From a checkpoint of a small transformer trained on Wikipedia.
Size: 15 layers, width 256, 2 heads of 128, MLP 1024 GeGLU, vocabulary 1024, 16M parameters.
Architecture: LayerNorm before each block, rotary positions, tied embeddings, attention and MLP in parallel.
Training: a variant of Adam for these matrices, 7520 steps.
Each number is 200 + 20 x the weight over its row's rms, rounded and kept within 0 to 999. Layers, rows and columns count from 0. The size before them is the row's rms in percent of the matrix's.

# layer 4 MLP up, 1024x256, rms 0.0923, rows 355-363, columns 0-255
100,206,194,188,188,216,175,217,222,195,224,198,227,212,213,184,195,218,192,193,176,176,204,201,170,182,205,151,192,205,213,210,202,255,211,181,188,201,207,199,236,225,186,196,200,203,175,219,172,164,179,207,218,206,189,187,180,216,204,199,210,212,226,221,203,150,246,195,199,186,170,192,215,189,189,167,178,174,244,219,217,210,183,171,203,228,216,215,216,215,181,210,218,197,197,186,194,181,172,208,169,185,218,193,196,200,216,225,183,188,167,199,224,169,194,177,211,184,193,187,165,221,176,213,193,218,227,224,211,229,184,178,206,219,181,158,169,171,192,211,171,178,219,226,203,198,194,192,180,219,204,197,198,242,186,206,240,225,190,205,223,219,198,173,171,223,206,200,180,207,194,204,209,217,190,221,203,198,195,244,211,188,187,187,230,205,200,191,172,195,190,196,211,182,222,201,188,229,238,185,202,186,237,207,194,202,196,223,251,192,237,199,169,177,190,187,201,209,201,175,215,254,201,239,195,235,196,231,178,224,181,189,213,164,194,227,177,190,220,210,198,213,209,186,189,181,213,190,164,160,177,213,203,174,212,168,193
091,197,206,196,206,204,218,195,178,210,190,186,242,197,207,249,200,198,205,210,197,201,216,202,204,171,180,181,216,215,234,198,213,196,188,193,188,214,203,195,210,189,214,176,210,176,200,179,166,194,171,215,190,196,221,225,213,259,216,224,185,213,215,183,194,207,191,197,227,213,217,187,168,219,203,211,202,163,193,156,176,217,218,195,205,189,177,233,173,189,200,183,209,233,202,198,196,213,183,167,217,185,168,191,164,174,236,202,185,251,217,201,155,211,191,185,217,196,216,219,225,225,199,163,209,213,233,202,208,204,206,217,208,204,201,179,221,232,197,180,190,188,207,200,172,205,211,203,223,197,186,235,169,234,187,199,210,202,175,199,196,163,187,202,215,191,190,214,222,150,201,198,220,164,212,206,218,208,224,197,213,198,188,252,167,194,200,158,213,167,231,183,239,200,148,193,177,217,175,214,174,158,189,203,191,206,204,194,182,185,205,214,185,194,195,208,171,176,198,175,198,183,222,172,233,209,203,223,232,173,208,237,191,198,226,192,209,209,184,233,193,171,223,200,229,228,161,208,206,202,185,206,221,224,205,191,174
095,216,196,224,213,188,193,189,194,174,203,207,184,229,200,198,166,215,173,202,193,207,199,197,199,242,193,174,195,196,205,205,215,221,205,211,192,219,199,189,212,194,183,199,197,210,216,203,192,197,203,204,203,210,205,206,211,201,212,175,194,177,197,188,187,190,197,229,216,166,172,231,223,208,192,220,215,189,201,198,209,202,199,211,212,186,184,215,223,198,202,180,205,199,148,211,212,174,179,183,230,161,189,196,200,235,196,209,203,224,185,202,183,188,222,161,210,219,190,183,218,192,211,238,204,184,208,227,231,182,164,194,169,203,206,198,203,189,196,197,231,201,241,177,272,186,203,230,227,213,190,198,217,212,197,212,224,194,191,217,203,231,224,197,212,227,159,200,160,191,158,203,218,252,182,242,167,200,159,206,163,201,188,243,188,197,192,191,187,211,212,184,207,196,235,205,220,197,201,169,172,180,243,221,165,185,210,221,222,220,216,157,186,160,248,209,201,173,214,202,203,171,188,203,158,191,177,229,171,187,194,215,243,197,189,227,168,199,199,196,183,181,191,217,195,160,198,202,209,171,204,179,198,188,159,204,185
090,241,233,217,197,214,195,178,190,171,215,219,186,192,174,221,211,197,185,187,196,197,201,202,219,202,199,211,192,177,180,197,225,222,231,196,180,204,216,202,197,215,193,206,243,217,192,228,203,191,228,217,225,230,208,210,162,182,203,187,175,184,208,194,189,179,184,190,176,194,192,243,220,200,203,176,241,221,213,215,150,221,190,206,230,181,174,201,182,227,212,201,189,194,192,192,197,189,205,214,181,196,193,213,176,207,189,188,205,225,218,202,188,222,213,218,180,205,186,203,195,201,247,158,148,214,192,199,188,165,223,197,199,209,230,183,237,152,214,183,213,162,171,207,219,172,203,222,199,167,195,242,218,195,222,262,213,207,175,203,206,200,228,166,210,206,194,176,166,197,162,226,173,205,175,205,241,220,175,197,197,206,210,202,210,227,191,223,201,215,181,174,205,236,195,227,219,167,224,238,210,187,204,179,215,185,208,230,217,208,196,193,190,195,185,221,214,207,197,188,197,205,171,209,206,174,203,218,182,231,176,228,219,206,193,195,180,144,163,212,184,171,192,201,171,202,215,187,186,212,206,178,209,181,213,198,178
115,210,223,191,228,222,180,195,204,190,200,205,207,248,190,199,210,177,193,162,181,213,197,207,219,187,190,198,199,226,169,164,231,207,148,198,193,177,221,235,192,172,192,182,210,215,221,177,224,191,227,197,197,158,191,197,200,245,228,217,212,234,196,209,187,194,162,210,218,168,233,231,230,211,186,225,176,201,196,168,235,232,188,204,218,179,172,202,225,239,201,157,194,211,247,198,211,171,197,245,232,216,191,213,197,162,186,193,199,209,165,204,188,208,215,201,217,192,208,235,201,182,194,190,197,191,198,167,174,205,192,220,201,196,212,217,165,220,192,176,172,213,212,212,210,195,185,190,238,213,200,158,197,209,203,217,201,182,219,213,165,201,192,228,216,180,203,175,189,187,173,177,201,186,243,205,181,199,223,166,209,219,187,230,196,166,207,212,201,186,198,192,196,205,194,198,207,194,184,202,206,182,198,176,199,193,170,218,142,233,202,213,208,190,235,199,238,163,185,206,198,171,218,178,200,183,177,204,216,229,201,181,194,228,194,209,174,230,192,212,218,204,224,212,195,178,190,195,209,204,197,154,201,208,187,209,201
100,201,176,206,172,194,190,223,225,199,217,222,185,227,234,188,172,229,172,187,212,225,217,190,208,196,200,190,202,218,223,238,189,231,234,227,162,196,208,187,206,214,202,191,154,201,196,197,231,228,225,225,227,214,195,199,210,209,176,213,198,192,221,194,188,189,177,206,201,219,209,185,197,194,236,195,244,237,207,171,224,221,193,205,197,200,169,186,222,179,201,222,217,201,203,209,218,202,181,228,201,186,179,172,208,225,218,192,229,188,191,219,152,155,170,174,197,203,229,187,207,207,166,205,198,211,209,246,202,154,231,220,189,222,189,160,196,213,213,217,219,182,175,168,216,196,211,190,235,170,196,192,201,208,233,212,233,180,211,199,229,230,181,174,216,198,220,188,211,207,201,208,183,214,204,174,179,190,192,184,187,193,188,205,135,183,196,201,185,197,211,170,174,170,184,212,198,186,204,198,184,200,221,191,174,195,203,213,178,203,149,207,194,228,224,181,207,228,233,206,203,233,181,211,193,154,187,218,213,183,186,214,194,187,203,188,205,176,152,222,213,158,180,205,215,194,166,214,190,185,211,190,197,210,192,224,210
099,207,173,211,233,196,216,214,212,171,181,226,201,213,222,234,214,188,205,160,195,206,212,196,182,171,221,201,208,198,185,217,223,203,198,208,274,194,218,195,196,180,215,228,224,213,216,168,168,159,202,190,172,174,193,189,220,172,192,174,199,204,205,194,227,223,201,224,189,187,186,216,239,170,206,186,181,235,205,187,201,180,223,248,196,192,210,191,197,195,205,194,230,202,232,189,158,196,206,180,204,199,215,203,195,205,208,192,178,209,224,205,197,234,183,169,170,224,203,200,179,219,190,206,216,188,216,153,236,189,211,207,202,185,210,211,213,239,185,176,221,167,227,221,230,158,193,194,188,205,179,164,189,191,216,209,157,185,216,209,208,194,228,201,150,199,223,195,232,169,183,206,199,193,190,195,250,201,183,180,203,189,215,214,200,174,193,202,176,209,202,182,199,179,241,174,188,218,201,206,209,196,191,226,186,196,179,190,151,218,206,207,191,197,195,186,226,174,171,192,209,203,213,175,193,225,235,177,211,237,199,179,208,213,165,216,188,220,223,197,212,213,235,173,178,182,186,227,176,216,188,199,214,179,189,183,197
099,229,200,185,204,215,196,188,210,221,186,179,203,211,240,206,188,220,236,243,173,208,212,185,164,200,181,188,209,189,226,206,184,188,184,203,202,185,182,189,196,157,232,198,192,204,207,179,181,216,218,213,165,175,181,171,166,224,196,208,222,213,186,220,201,232,214,217,183,189,254,210,201,214,198,175,203,194,177,211,233,191,212,218,161,239,162,191,222,170,216,195,207,226,200,166,184,188,173,200,188,196,219,188,223,200,201,229,220,215,203,180,185,230,154,216,194,201,187,185,203,212,192,219,195,213,227,192,184,206,182,244,209,197,201,185,182,183,166,188,230,192,187,178,195,161,201,168,213,214,210,201,167,207,198,196,176,255,197,203,153,216,232,186,201,190,218,246,198,177,206,206,209,180,217,229,188,205,220,193,173,171,196,218,184,172,194,215,216,211,221,210,179,196,190,213,220,170,169,194,205,216,215,206,188,199,241,201,206,211,212,203,186,166,180,207,185,237,206,214,184,212,196,206,201,220,185,216,191,218,207,205,178,181,212,227,200,141,179,189,197,208,235,193,217,182,186,213,228,182,197,187,176,164,216,210,151
099,267,221,199,182,222,210,196,167,191,236,170,211,190,210,224,232,204,144,197,191,187,202,226,193,182,197,229,151,185,188,229,202,207,168,190,204,176,189,162,192,201,211,198,227,199,270,222,179,216,164,181,180,233,202,202,198,211,183,211,185,188,187,213,217,204,178,202,231,193,180,181,197,190,226,158,192,159,186,213,200,240,212,218,198,186,216,181,193,204,210,220,214,191,172,198,201,197,186,203,217,214,215,212,227,231,194,202,158,175,218,197,157,196,228,219,178,171,214,181,187,236,207,217,217,203,201,180,166,207,160,184,225,186,221,233,201,199,178,207,207,174,195,207,190,226,210,225,198,200,191,185,198,186,178,206,214,185,210,211,182,200,186,189,173,203,199,203,186,240,197,185,195,193,243,236,172,178,216,187,220,173,180,193,224,235,201,191,219,190,211,201,195,181,234,196,186,186,174,232,203,224,201,212,191,198,159,216,207,252,190,225,193,197,223,176,210,207,201,192,221,221,216,192,211,192,213,207,177,221,199,200,225,205,184,217,202,200,203,240,211,227,201,218,211,181,190,185,211,227,178,213,217,187,190,193,202
# layer 4 MLP down (transposed), 1024x256, rms 0.09, rows 355-363, columns 0-255
102,176,193,182,176,227,211,216,205,155,209,183,189,219,201,200,207,227,175,230,211,178,201,227,190,177,203,155,186,211,201,199,202,230,219,191,213,213,198,200,194,159,196,186,207,182,150,196,220,140,199,248,191,196,175,197,191,220,196,175,188,201,210,221,239,220,193,196,210,205,235,214,182,188,220,219,193,194,191,200,224,203,187,174,240,184,159,235,198,217,176,232,228,201,166,217,199,202,186,218,203,235,222,217,211,220,208,223,207,199,177,198,190,186,193,189,212,196,195,164,181,210,219,211,224,192,224,192,194,207,201,214,166,221,192,212,228,208,157,175,205,174,195,218,191,215,231,175,207,212,247,197,218,223,185,209,225,199,191,225,185,214,198,223,174,199,198,189,173,192,183,192,205,186,187,183,201,185,180,203,214,220,181,174,227,203,194,169,191,177,198,196,220,215,191,205,185,217,211,182,180,192,228,222,175,232,220,198,235,209,210,214,195,204,164,195,204,173,179,221,205,177,205,194,224,213,204,219,182,236,185,190,208,196,222,161,205,178,214,166,270,193,185,203,199,206,211,164,189,155,190,201,220,203,233,160,199
094,198,189,221,193,145,186,212,236,237,242,188,233,197,212,199,209,207,210,199,151,194,242,207,201,177,172,182,164,198,212,210,200,206,140,176,206,217,183,181,226,200,215,204,224,192,194,229,227,207,182,219,187,183,213,204,234,213,203,209,170,194,168,225,205,211,222,210,190,196,264,169,143,179,221,187,195,147,172,212,183,209,178,177,212,218,161,198,205,217,208,185,240,208,207,233,214,156,188,197,207,203,196,219,198,196,197,209,197,210,191,201,199,236,192,195,241,176,183,188,203,210,152,194,211,181,214,212,173,234,224,201,181,198,178,177,178,177,250,204,194,198,193,215,205,170,202,213,189,188,190,231,185,169,222,185,215,191,176,192,193,208,197,220,218,211,191,188,193,225,196,190,172,206,197,190,216,221,236,196,215,191,207,223,189,197,152,218,218,218,194,243,207,196,187,183,199,219,201,216,180,192,207,196,188,204,196,222,176,212,189,206,203,201,192,164,205,188,197,227,203,202,200,189,186,187,196,226,212,182,227,214,166,174,184,189,208,231,186,196,219,182,209,228,213,193,197,166,204,201,196,212,235,204,214,205,208
096,207,201,202,171,228,213,186,208,184,216,181,218,213,206,173,191,194,209,183,223,221,201,208,197,220,205,227,215,239,190,259,177,179,220,192,190,225,181,193,200,190,216,181,205,204,196,181,190,182,170,215,180,163,217,186,217,197,188,209,188,191,178,183,208,209,192,206,222,205,231,166,174,156,227,233,161,216,192,222,202,183,211,189,188,214,205,183,205,208,236,221,221,231,236,187,165,211,176,177,180,236,213,195,196,193,221,234,146,157,194,202,205,214,211,225,206,201,191,211,221,199,200,171,188,238,224,217,205,197,202,184,189,191,179,169,166,182,211,229,178,205,220,167,209,176,226,210,194,196,178,189,227,215,205,220,221,218,190,240,182,198,182,185,245,198,221,217,201,165,231,183,214,142,220,198,225,233,197,181,232,187,187,187,206,172,201,197,189,172,220,189,178,201,226,221,206,194,202,232,229,201,193,205,204,226,175,212,217,202,176,209,197,217,190,194,197,230,206,191,194,216,177,217,171,179,194,214,195,184,181,180,192,185,216,172,198,209,202,215,182,212,161,201,193,181,221,207,230,162,192,215,204,195,177,146,201
093,205,201,196,201,172,228,187,195,213,203,212,217,226,217,203,226,232,189,153,201,178,188,232,218,211,204,205,197,171,214,189,245,195,171,163,216,180,192,177,200,178,213,201,191,195,184,172,179,167,201,218,192,190,211,170,235,209,193,199,216,221,192,213,201,178,254,178,184,183,196,217,200,216,208,222,139,191,202,204,211,188,212,190,224,212,174,195,147,202,187,214,225,193,192,201,210,223,213,166,204,176,220,186,194,218,192,171,187,215,189,198,194,225,218,168,208,196,173,160,202,201,229,229,216,189,213,197,171,175,211,220,203,214,191,223,223,196,176,188,179,209,186,184,189,187,183,187,191,247,201,177,172,197,223,167,180,181,222,228,204,177,180,215,171,215,217,211,192,178,176,241,234,170,203,199,198,205,189,199,183,202,190,190,202,230,169,198,200,222,228,199,221,168,214,219,204,190,195,198,222,213,228,192,201,205,213,214,161,225,189,206,193,223,194,208,229,150,179,200,176,203,206,181,195,214,214,221,239,186,212,205,185,218,212,198,180,224,221,191,225,167,251,257,220,217,173,182,197,227,206,209,209,220,181,209,211
106,205,156,205,195,162,222,206,206,211,214,188,219,210,190,187,195,191,213,213,179,197,225,208,226,204,216,186,221,217,188,164,220,218,189,184,198,185,186,178,202,218,208,199,196,230,228,223,195,194,213,172,168,198,194,196,206,198,203,178,160,186,196,200,212,190,183,172,193,218,211,198,217,193,209,185,226,227,198,165,204,222,187,195,221,222,211,190,206,205,166,199,233,166,244,174,214,200,217,209,215,194,189,237,181,229,220,199,265,231,176,196,194,200,197,210,225,210,157,210,219,207,171,189,169,245,203,194,192,214,175,190,171,180,217,170,190,216,179,183,225,226,192,190,201,219,204,208,208,229,150,203,172,224,176,193,196,167,236,242,153,188,214,238,213,195,183,193,219,218,189,155,193,227,228,182,172,181,203,173,209,188,205,178,190,209,228,225,176,197,198,208,199,187,207,199,199,198,216,231,212,182,228,213,217,196,195,210,185,199,204,205,183,163,176,215,239,188,168,217,176,193,165,191,214,209,176,213,212,227,216,179,201,181,203,202,209,202,215,183,204,230,238,194,196,182,193,181,254,196,192,179,210,175,167,205,183
102,211,220,196,176,216,210,169,221,197,186,221,152,193,179,204,241,180,188,177,247,150,212,203,202,243,200,173,191,246,168,185,226,160,225,202,199,175,211,190,203,154,188,206,182,213,176,205,191,208,205,197,208,197,194,195,210,178,203,213,201,230,242,182,171,178,201,180,200,225,176,205,182,190,214,209,208,187,210,229,193,201,168,202,164,199,204,194,174,195,233,226,173,173,209,229,215,172,209,211,169,215,210,193,199,217,213,212,183,186,217,241,165,195,215,203,204,217,223,202,192,211,201,209,195,213,183,169,192,186,204,215,161,209,163,197,173,194,227,193,228,231,181,188,210,230,206,186,211,180,208,207,235,201,181,186,168,198,199,188,181,231,199,160,182,214,212,172,217,217,188,202,184,178,210,195,180,205,205,192,210,187,205,206,195,183,205,252,193,196,201,182,208,206,188,183,215,224,201,224,183,197,222,198,194,195,213,215,173,195,225,226,193,218,251,193,209,203,229,169,220,236,168,230,179,231,180,196,227,153,200,202,193,211,207,172,213,171,172,196,207,201,201,232,206,212,205,195,211,208,216,202,194,214,252,232,193
099,196,184,228,224,219,203,207,189,241,163,212,218,232,243,159,218,158,223,200,203,197,192,188,218,183,190,201,178,212,223,219,189,186,209,178,199,193,213,205,186,206,239,225,205,233,181,209,193,197,180,203,177,193,179,183,210,171,179,193,217,191,196,129,213,186,214,213,206,204,173,197,253,195,225,177,204,217,204,208,204,218,208,245,179,202,232,208,198,203,208,192,224,191,228,187,196,202,182,171,215,192,225,171,213,235,156,169,209,197,176,202,172,211,204,187,197,209,219,219,178,212,221,185,177,212,187,220,181,248,194,204,160,200,172,190,173,213,237,186,206,198,180,219,185,206,216,196,207,199,196,175,200,238,215,205,185,175,201,205,229,228,217,226,200,213,230,179,205,151,221,173,205,184,197,200,226,188,198,200,190,219,224,160,153,217,184,187,207,201,202,170,188,174,164,182,205,185,177,204,208,215,224,211,183,183,202,183,209,217,190,218,230,193,198,198,187,218,202,179,232,225,195,192,207,223,183,220,193,199,198,188,209,208,200,195,199,214,195,221,223,181,208,214,191,184,188,177,193,255,218,161,197,182,223,194,153
099,221,216,216,192,207,203,200,202,192,152,206,186,241,187,209,180,170,213,207,182,217,227,204,145,154,185,194,189,191,190,184,207,188,215,202,172,172,226,182,213,174,184,213,202,216,195,208,184,219,188,222,177,188,188,166,195,191,196,160,198,183,217,200,168,180,185,211,221,210,214,220,257,218,208,241,196,191,203,218,191,206,173,191,179,250,175,192,194,217,199,233,212,234,194,207,180,201,181,224,186,218,207,218,240,197,192,193,219,203,192,213,208,201,203,171,187,220,208,196,203,204,214,205,218,196,203,203,221,210,214,238,184,208,247,232,222,199,196,218,211,154,200,177,221,212,232,154,226,171,241,205,220,220,187,214,243,224,209,204,175,197,193,215,232,224,194,200,180,223,196,232,194,193,209,199,225,216,215,190,217,235,164,192,200,187,200,235,185,175,198,156,195,205,206,197,166,159,167,159,220,203,198,203,173,194,188,193,186,194,188,199,225,196,180,218,201,213,203,196,228,194,207,234,213,205,171,186,187,219,178,216,211,182,166,201,197,219,184,197,215,201,180,217,227,199,176,188,208,185,193,152,163,196,202,198,196
098,190,213,213,198,185,185,194,195,207,218,180,193,181,179,214,227,202,185,242,186,215,207,205,193,185,216,198,193,172,219,181,181,215,203,234,186,228,150,175,203,176,202,232,169,217,170,247,216,165,179,216,202,231,192,197,180,206,199,206,188,197,225,219,208,163,185,189,188,203,222,166,176,202,196,229,195,209,200,195,201,196,197,235,209,213,209,227,231,191,208,202,170,176,197,198,179,175,206,203,186,183,193,172,232,197,145,244,229,169,218,164,251,227,209,203,211,201,191,202,206,212,169,200,217,224,172,190,232,213,221,168,235,224,218,210,194,227,210,209,198,185,189,207,239,188,170,199,191,219,175,227,201,190,208,227,213,193,222,173,219,202,172,207,202,178,200,179,209,197,183,208,174,242,209,183,207,205,184,194,216,203,239,218,214,232,218,192,200,241,192,203,189,163,208,207,243,182,220,222,174,209,137,227,227,205,189,222,206,179,188,214,177,186,185,221,178,194,205,190,194,192,209,224,195,174,198,209,234,188,207,207,197,206,196,200,186,193,187,199,180,181,177,168,200,199,195,213,211,225,190,204,173,149,180,213,193
# layer 4 MLP gate, 1024x256, rms 0.096, rows 356-364, columns 0-255
093,164,189,198,172,198,219,203,175,197,225,220,197,189,195,147,217,197,224,198,205,203,216,212,184,206,216,223,187,198,190,204,190,203,198,214,235,194,217,206,223,202,162,195,204,239,171,207,267,179,199,211,198,203,217,159,191,175,221,211,192,193,201,237,227,200,249,221,172,212,224,196,170,179,189,225,232,203,162,197,211,202,175,205,217,197,195,197,206,216,207,210,191,205,199,242,177,182,217,217,181,218,215,234,213,209,175,197,190,188,191,199,206,173,240,174,205,219,209,189,197,189,178,210,201,170,210,189,211,199,177,177,172,236,175,188,168,171,220,226,201,215,220,233,236,188,206,191,148,173,210,195,204,174,237,222,208,196,177,223,199,220,191,157,203,209,194,178,178,223,223,171,181,217,193,185,217,191,194,183,175,202,169,189,174,192,162,230,213,207,193,212,196,201,205,171,198,216,233,196,177,187,177,215,183,201,189,217,177,198,218,186,202,202,199,193,234,179,198,204,216,203,181,216,151,178,189,202,228,194,222,163,209,181,198,191,210,198,217,178,210,216,197,226,198,178,235,179,218,205,206,220,214,215,233,170,244
095,170,197,202,221,174,195,166,205,202,190,214,216,204,191,197,236,213,194,225,160,188,219,201,205,194,204,147,219,197,216,190,223,212,162,210,188,192,212,212,185,223,170,198,178,205,212,243,220,177,219,209,190,206,176,195,216,224,220,177,202,220,227,182,213,175,201,217,208,197,233,203,200,182,207,199,197,229,180,179,200,223,181,190,200,202,172,207,196,194,196,170,187,188,215,195,232,191,184,212,211,175,197,190,162,229,215,192,236,211,165,218,218,209,199,198,199,177,214,200,215,181,196,221,251,205,179,197,189,194,198,220,202,221,180,166,178,201,235,200,183,219,168,245,228,195,193,178,203,205,229,213,201,205,224,184,176,226,190,212,190,220,201,196,182,169,167,182,219,192,228,198,168,213,179,197,201,195,206,225,173,190,210,187,201,165,169,205,200,219,189,198,209,179,231,204,218,219,199,242,164,196,184,169,222,191,217,188,172,234,205,212,225,219,199,193,190,151,208,234,189,175,253,172,230,186,169,184,199,209,188,183,210,217,215,160,173,191,153,210,207,164,201,177,257,218,196,192,190,205,219,205,190,213,212,233,206
090,212,207,236,177,214,199,183,194,196,206,187,229,180,206,155,225,182,213,206,197,207,174,209,207,233,198,180,220,200,209,217,230,221,188,199,212,217,218,159,226,192,205,200,222,217,231,199,218,211,172,177,207,185,181,189,177,174,188,217,189,184,203,194,216,232,201,230,200,202,182,180,182,199,207,214,218,186,209,194,206,178,187,198,200,212,186,186,213,191,194,195,186,207,187,188,194,216,197,219,213,199,182,206,233,230,240,222,177,215,212,228,216,198,226,189,153,195,171,209,208,187,189,204,165,193,191,213,181,249,218,219,195,232,185,209,181,177,235,206,230,200,163,186,206,189,193,202,209,215,183,186,222,163,230,224,221,170,191,198,198,200,195,172,185,204,216,163,207,206,205,192,199,238,174,190,169,179,170,200,207,212,173,236,186,195,202,200,214,178,198,204,182,194,178,204,205,195,200,180,204,202,191,248,214,146,195,177,228,199,205,181,226,193,155,183,206,204,185,216,185,185,236,220,190,232,179,211,195,186,183,159,181,207,177,234,181,192,200,217,120,252,180,176,225,183,213,185,201,179,228,177,219,214,233,197,179
106,226,206,196,203,190,205,224,187,192,216,222,233,229,184,176,174,197,224,188,202,201,175,198,213,197,216,173,208,219,195,187,207,208,174,185,207,160,201,226,202,225,203,187,246,223,216,203,201,233,228,177,198,179,229,195,211,175,232,228,195,199,192,195,243,220,233,215,174,247,248,174,199,154,204,188,182,209,175,180,202,220,201,175,226,212,235,184,181,191,180,177,202,216,214,213,202,200,178,196,209,192,157,202,204,205,190,233,236,168,189,224,197,199,193,198,189,190,203,171,188,200,200,214,180,190,199,159,206,190,221,222,201,182,192,187,175,215,176,201,216,202,182,193,213,208,221,186,185,225,187,193,198,165,207,216,195,193,221,206,202,204,179,198,189,188,198,194,229,225,223,172,223,158,210,172,193,211,208,193,205,195,191,198,212,160,198,207,215,190,186,195,179,204,189,174,196,222,179,228,201,192,163,183,199,210,179,197,152,185,213,235,199,199,184,229,207,211,173,189,203,160,254,185,226,171,160,173,198,188,198,166,214,188,235,173,216,190,179,198,203,224,214,186,218,195,196,205,243,244,226,193,228,252,205,194,210
098,191,201,173,192,196,221,219,191,226,202,212,196,223,191,234,204,165,204,219,181,204,182,171,171,171,192,219,218,196,230,202,240,165,207,221,194,198,188,174,205,195,206,235,205,191,199,232,212,205,191,201,188,211,228,179,194,198,192,154,199,210,181,197,198,180,214,175,198,211,213,197,199,180,234,195,206,199,196,212,217,206,191,224,188,207,163,201,194,197,218,187,202,200,194,213,207,212,226,218,231,181,202,222,244,203,207,197,183,222,171,210,190,212,216,240,233,230,171,190,172,197,200,170,214,178,190,185,183,180,193,204,209,189,166,158,186,218,217,176,219,187,225,247,230,153,181,201,187,137,185,209,175,165,226,168,169,192,210,206,185,165,206,216,213,224,208,201,189,182,206,202,212,162,152,192,241,206,223,206,170,212,205,181,185,218,222,203,232,164,195,198,194,190,230,187,231,206,204,194,187,194,191,219,201,188,182,217,190,181,226,196,225,216,160,195,218,185,193,192,233,226,209,204,202,180,212,185,202,183,206,167,185,195,216,220,231,236,220,232,190,183,199,203,202,230,191,194,204,239,210,216,196,200,199,206,261
098,253,192,213,215,179,194,200,236,180,256,209,184,218,221,230,185,184,211,184,199,227,235,211,230,186,156,214,192,203,204,204,202,185,178,229,194,213,204,185,237,164,199,182,163,179,225,204,198,266,215,212,207,162,228,220,193,206,183,209,206,193,205,187,199,218,179,163,210,188,196,210,189,198,209,188,216,187,189,166,197,212,173,200,218,192,203,183,203,182,195,175,214,227,196,183,192,208,181,211,204,229,178,177,188,186,196,170,191,249,208,184,203,212,200,176,187,169,186,201,192,166,194,194,207,196,218,214,175,209,200,195,204,195,217,215,147,186,190,190,208,202,207,178,197,140,213,186,190,198,194,206,200,191,216,163,228,174,166,193,200,236,182,218,206,206,203,201,207,224,188,179,177,188,227,222,216,218,198,219,185,202,170,202,189,185,198,249,226,210,233,195,229,231,201,210,201,170,227,218,192,213,201,208,204,177,176,210,176,183,205,177,221,234,191,173,199,225,189,207,177,202,221,202,175,188,199,214,188,198,173,173,226,194,202,210,258,200,224,184,186,208,217,182,236,207,239,178,205,178,187,191,192,213,231,235,193
097,194,230,193,202,204,220,196,184,216,175,216,232,180,177,201,218,196,215,209,193,209,190,236,178,163,200,215,197,231,216,222,193,185,225,218,188,199,166,182,221,198,179,183,223,173,184,181,189,143,205,180,214,186,188,160,205,221,198,171,209,195,211,197,183,184,201,207,193,216,211,185,199,231,185,240,194,260,205,196,155,226,190,217,201,211,170,188,159,203,211,183,224,175,188,201,197,172,207,211,225,214,181,180,181,168,188,219,189,195,186,169,213,214,232,215,223,195,181,197,188,227,203,190,189,209,189,182,186,219,225,201,205,219,217,167,190,214,199,217,169,197,174,177,227,200,186,186,220,193,191,227,173,215,197,181,228,192,192,233,178,189,174,189,211,212,209,202,208,231,193,214,246,162,227,219,244,241,189,197,190,227,214,232,223,163,188,199,179,204,171,232,215,187,200,222,223,212,172,188,224,209,225,198,208,205,181,177,186,190,212,183,157,203,209,178,216,182,179,199,199,203,190,222,205,177,158,201,209,166,215,204,233,194,210,232,186,210,226,181,212,170,232,236,198,218,205,236,219,187,211,183,195,183,176,202,193
098,189,211,186,197,195,213,250,215,226,182,195,210,188,208,165,142,177,187,198,196,154,205,220,195,213,173,208,197,228,220,209,221,200,205,214,223,192,159,203,241,225,217,230,217,188,186,199,207,256,192,214,218,189,196,166,197,203,193,210,219,180,198,190,212,214,193,234,216,203,203,187,189,208,182,205,190,173,199,174,197,199,198,194,237,207,185,162,194,207,163,208,184,210,175,186,173,194,176,192,193,185,203,186,196,210,214,205,198,237,206,186,165,209,172,159,206,206,198,188,201,189,241,210,180,178,172,211,181,219,177,227,199,209,195,203,171,245,198,218,188,193,215,211,220,216,197,203,186,210,201,244,210,186,210,175,185,170,186,219,217,197,210,228,209,226,179,224,231,194,211,208,207,183,217,207,163,203,216,211,144,233,187,248,204,200,214,191,194,229,176,207,200,207,172,213,223,188,203,173,229,212,193,225,190,134,182,202,202,206,217,225,214,199,192,189,208,214,205,246,186,189,207,187,163,190,195,197,205,203,199,179,184,193,174,167,197,227,211,201,188,201,225,210,224,200,215,198,228,170,259,202,225,190,187,205,223
102,218,216,194,212,195,236,238,196,190,167,215,195,194,222,219,171,212,263,194,197,208,225,195,210,202,192,174,202,223,206,176,168,196,233,210,190,197,212,217,230,188,179,197,195,193,209,173,202,162,184,202,190,184,208,177,199,184,226,171,189,184,207,182,220,183,234,213,200,227,186,215,201,182,227,190,199,192,201,217,190,210,252,189,199,232,202,198,179,197,204,205,235,215,202,192,191,182,180,217,196,220,205,244,230,214,202,191,216,225,182,214,219,188,195,195,206,217,191,190,232,191,158,205,245,191,227,234,218,237,211,209,170,193,192,211,165,221,189,215,176,156,206,193,244,174,216,191,181,234,178,236,177,181,141,210,212,221,188,202,194,191,234,194,169,192,192,203,181,204,184,182,209,211,182,208,233,217,210,209,200,182,200,211,213,217,181,201,200,184,225,190,206,195,198,158,204,203,190,174,180,204,200,172,218,174,202,194,194,219,233,157,199,202,214,201,233,194,217,162,197,192,210,215,198,233,192,212,232,161,191,228,169,188,185,188,197,199,217,182,196,184,225,151,163,203,182,189,199,183,185,217,209,215,236,228,195